Weights of a small GPT-style language model, trained from scratch on English Wikipedia.
Architecture: LayerNorm before each block, learned and rotary positions.
Training: a variant of Muon for these matrices, 3844 steps.
Each number is 128 + 24 x the weight over its row's rms, rounded and kept within 0 to 255. Layers, rows and columns count from 0. The size above them is the row's rms in percent of the matrix's.

# layer 12 attention key, 512x256, rms 0.0843, rows 72-91, columns 0-31
size [ 91 119 131 123 125 129 136 125 132 132 132 129 126 134 129 134 140 137 132 129]
[[133 165 131 170 146 170 120 131  95 113 152 129 102 107 130 139 151 131 132 141 141 111 135  91 201 131 121 129  97  95 121 136]
 [ 96 145  72 144 126 132 162 122 115 107 119 122 111  94 143 118 117 128 112 134 155 120 149  97 186 117  96 137 136 127  99 100]
 [149 148 103 141 124 102 105 142  96 144 140 106  80 131 142 109 136 127  99  89 139  83 135 142 125 133 135 148 137 127 148  88]
 [ 84  91 120  95 149 117 131 122 124 106  70 146 145 141 125 121 136 158  95 147 107 144 129  83 136 147 164 154 154 103 110  95]
 [150 133 129 150 152 184 125 142 143 185 178 111 116 105 114 161 143 113 137 121 131 111 159 105 100 146 121 125 134 118  68 125]
 [106 168  89 147  59 158 121 136 139 130 132 167 148 141 143  89  93 106 127 137 128 146 113 103 128 128 138 117 123 197 149 139]
 [104 127 114 153 128 104 128 114 104 128  99 148  92 106 117 147 121 136 156  67 139 147 169 150 141 102 126 107 137 146 113 146]
 [138 163  81  75 114 120 116  80 140 133 126 102 120 122 110 174 152 150 120  82  86 121 121 106 147  82  70 108 105 122 138 112]
 [ 90 161 124 141 179 107  93 115 122 121 127 142 129 142 128 148 102  87 109 124  86 112 115 108 116 174 142  98 132 106 112 131]
 [148 169 124 148 152 110 180 152 133 157 127 104 151 140 151 168 127 125 153 126 143 113 162 103  94 146  91 150 101  78 127 130]
 [103 183 105 144 113 137 115 106 121 132 125 102 145 164 181 159  88 123 142 113 125 162 167 187 130 136 116 113 129 101 145 125]
 [113 125 124 120 107 166 124 166 122 130 119 121  80 125 132 144 105 122 104 129  93 149 116  67 104 147 150 149 125 173 136  90]
 [125  57 152 133 115 146 161 138 139  93 159 145  92 112 159 128 140 197 114 130 119 110 155 127 110 108 149 128 145 141 134  94]
 [ 77 146 151  58 128 101 141 126  82  94 141 132 158 111 112 144 110 116 122 144 114 153 127 129 130 111 120 125 120 108 108  93]
 [108  94 153 106 185  98 162 101 129 141 123 129 137 102 133 160 119 107 132 168 128 184 106 136 111 128  96 139 135 126 130 120]
 [165 110  97 114 140 107 155 132 178  91  65  83 113 144  86 133 147 137  92 109 125 134 168 105 119 129 158 115 129 121 168 100]
 [146 101 137 117 103 116  70 151 120 116  98 129 142  86 137 124 146  99 140 133 140 114 144 140 153 122 141 165 136 141 142 158]
 [ 63 156 116 157 140 118 164 124 127 134 142 107 126 144 116 160 120 106 118 155 174 131  83 103 127 120 141  96 108 118 101 105]
 [114 128 110 151 124 160 136 170 127 124 112 139 146  74 120 154 154 108 131  98 145 142 132 129  98 132 120 123 154  90 117 137]
 [140 127 139 130 133 123 139 128 113 117 148 102 103 127  79 131 116 124 167 136  71 143 110  66 129  66 154 119 108 116 108 117]]
# layer 12 attention query, 512x256, rms 0.0843, rows 73-92, columns 0-31
size [ 97 128 127 124 132 134 126 133 132 133 124 120 132 136 136 143 136 133 131 139]
[[135 119 147  78 125 140 150 127 122 139 136 129 154 154  84 135 128 123  82 145 108 109 123 175  87 167 127 108 149 164 144 133]
 [112 106 135 180 119 123  96 131 102 115 121 113 108 117 159 147 168 109 110  89  66 147 192 117 108 148 117 183 151 100 106 120]
 [ 73 125 171 129 106 145 143 117 156 137 192 158 109 114 146 139 157 132  93 127 109 126 119 121 127 160 119 132 127 108 140 134]
 [160 128 112 155 149 100 147 131 134 140 171 110 173  92 164 147 142 139 109 109 158 138 160 114 115 143 131 123 125 139 104 119]
 [121 107  96 135 106 110 135 111 112 112 124 126 163 139 104 133 120 178 121 161 116 160 136 139  95 117 107 122 201 146 107 101]
 [ 91 112  77 118 119  95  96 108 119 102 121 101 142  90 102 128 106 145 121 157 147 181 121 109 146  71  88 109 129 106 121 153]
 [115 156 147 106 121 124 158  87 131 126 129 163 128 145 112 129 129 173 110 149  95 111 124 107 129 154 104 143 116 140 154 128]
 [127  97 171 138  89 121 109 138 101 132 119 112 163 110 146 159 112 101 136 129  96 114 121 141 115 155 114 101 109 115 105 136]
 [183 158 149 142 135 127 129 128 105 169 130 114 177 133 139 174 142 159 152 115 101  72 153 172 128 131  74 144 123 120 122 149]
 [125 132 141 125 105 176 158 150  97  88 164 116 128 117 130 158 127 150 135 166  92 150 149 128 121 107 165 121 130 110 145 140]
 [115 150 138 118 108 142 149 149 134 125  74  82  92 115 151 137 132 130 118 118  98 167 128 120  88 145 121 172 136 158 121  68]
 [111 109 117 153 149 145 129 151 122 110 143 103 149 138 129 120 157 158  93 152  60 131  90  95 116  90 164  62 121 146 153 148]
 [126 104 123 100 136 117 116  99 104 129 171 150 127 165 178 140 123 167 135 117 128  97 119 108 113  94 140 148 163 127 161 120]
 [166  94 127 124 154 110 144  89 128 119 146  92  99 120 117 192 108 106 123 147 146 163 166  98 140 161 108 131  85 129 146 153]
 [125 114 146 131 146  96 114 129 118  99 118 109 127 128 139 151 116 121 117 109 156 119 140 113 171 122 179 164 152 114 125 127]
 [144 114 126 151 115  93 136 114 123 143 101 154 123  92 103 116 138 132 157 124 164 128 119 132 193  98 125 116 112 158 159 102]
 [119 125 125 126 136 137 151  94 137 147 143  86 128 136  97 156 135 147 122 119 109 149 106  65 118 111 178 115 147 141 139 166]
 [127 126 112 128 149 147 136 164 145 139 140 156 111 106 134 112 110 131 126  87 151 159  99 113 106 142 135 110 144 104 146 133]
 [134 116 131 150 118 112 155 114 127 148 145  96 144 144  95 124 123 132 134 112 107 141 145 145 157 121 122 129 113 127 109 134]
 [106 147 135 149 100 130 113 136 153 148 190  88 150 152 144 160 150 133 120 123 131 135 193  94 149 141 102 112 181 101 132 152]]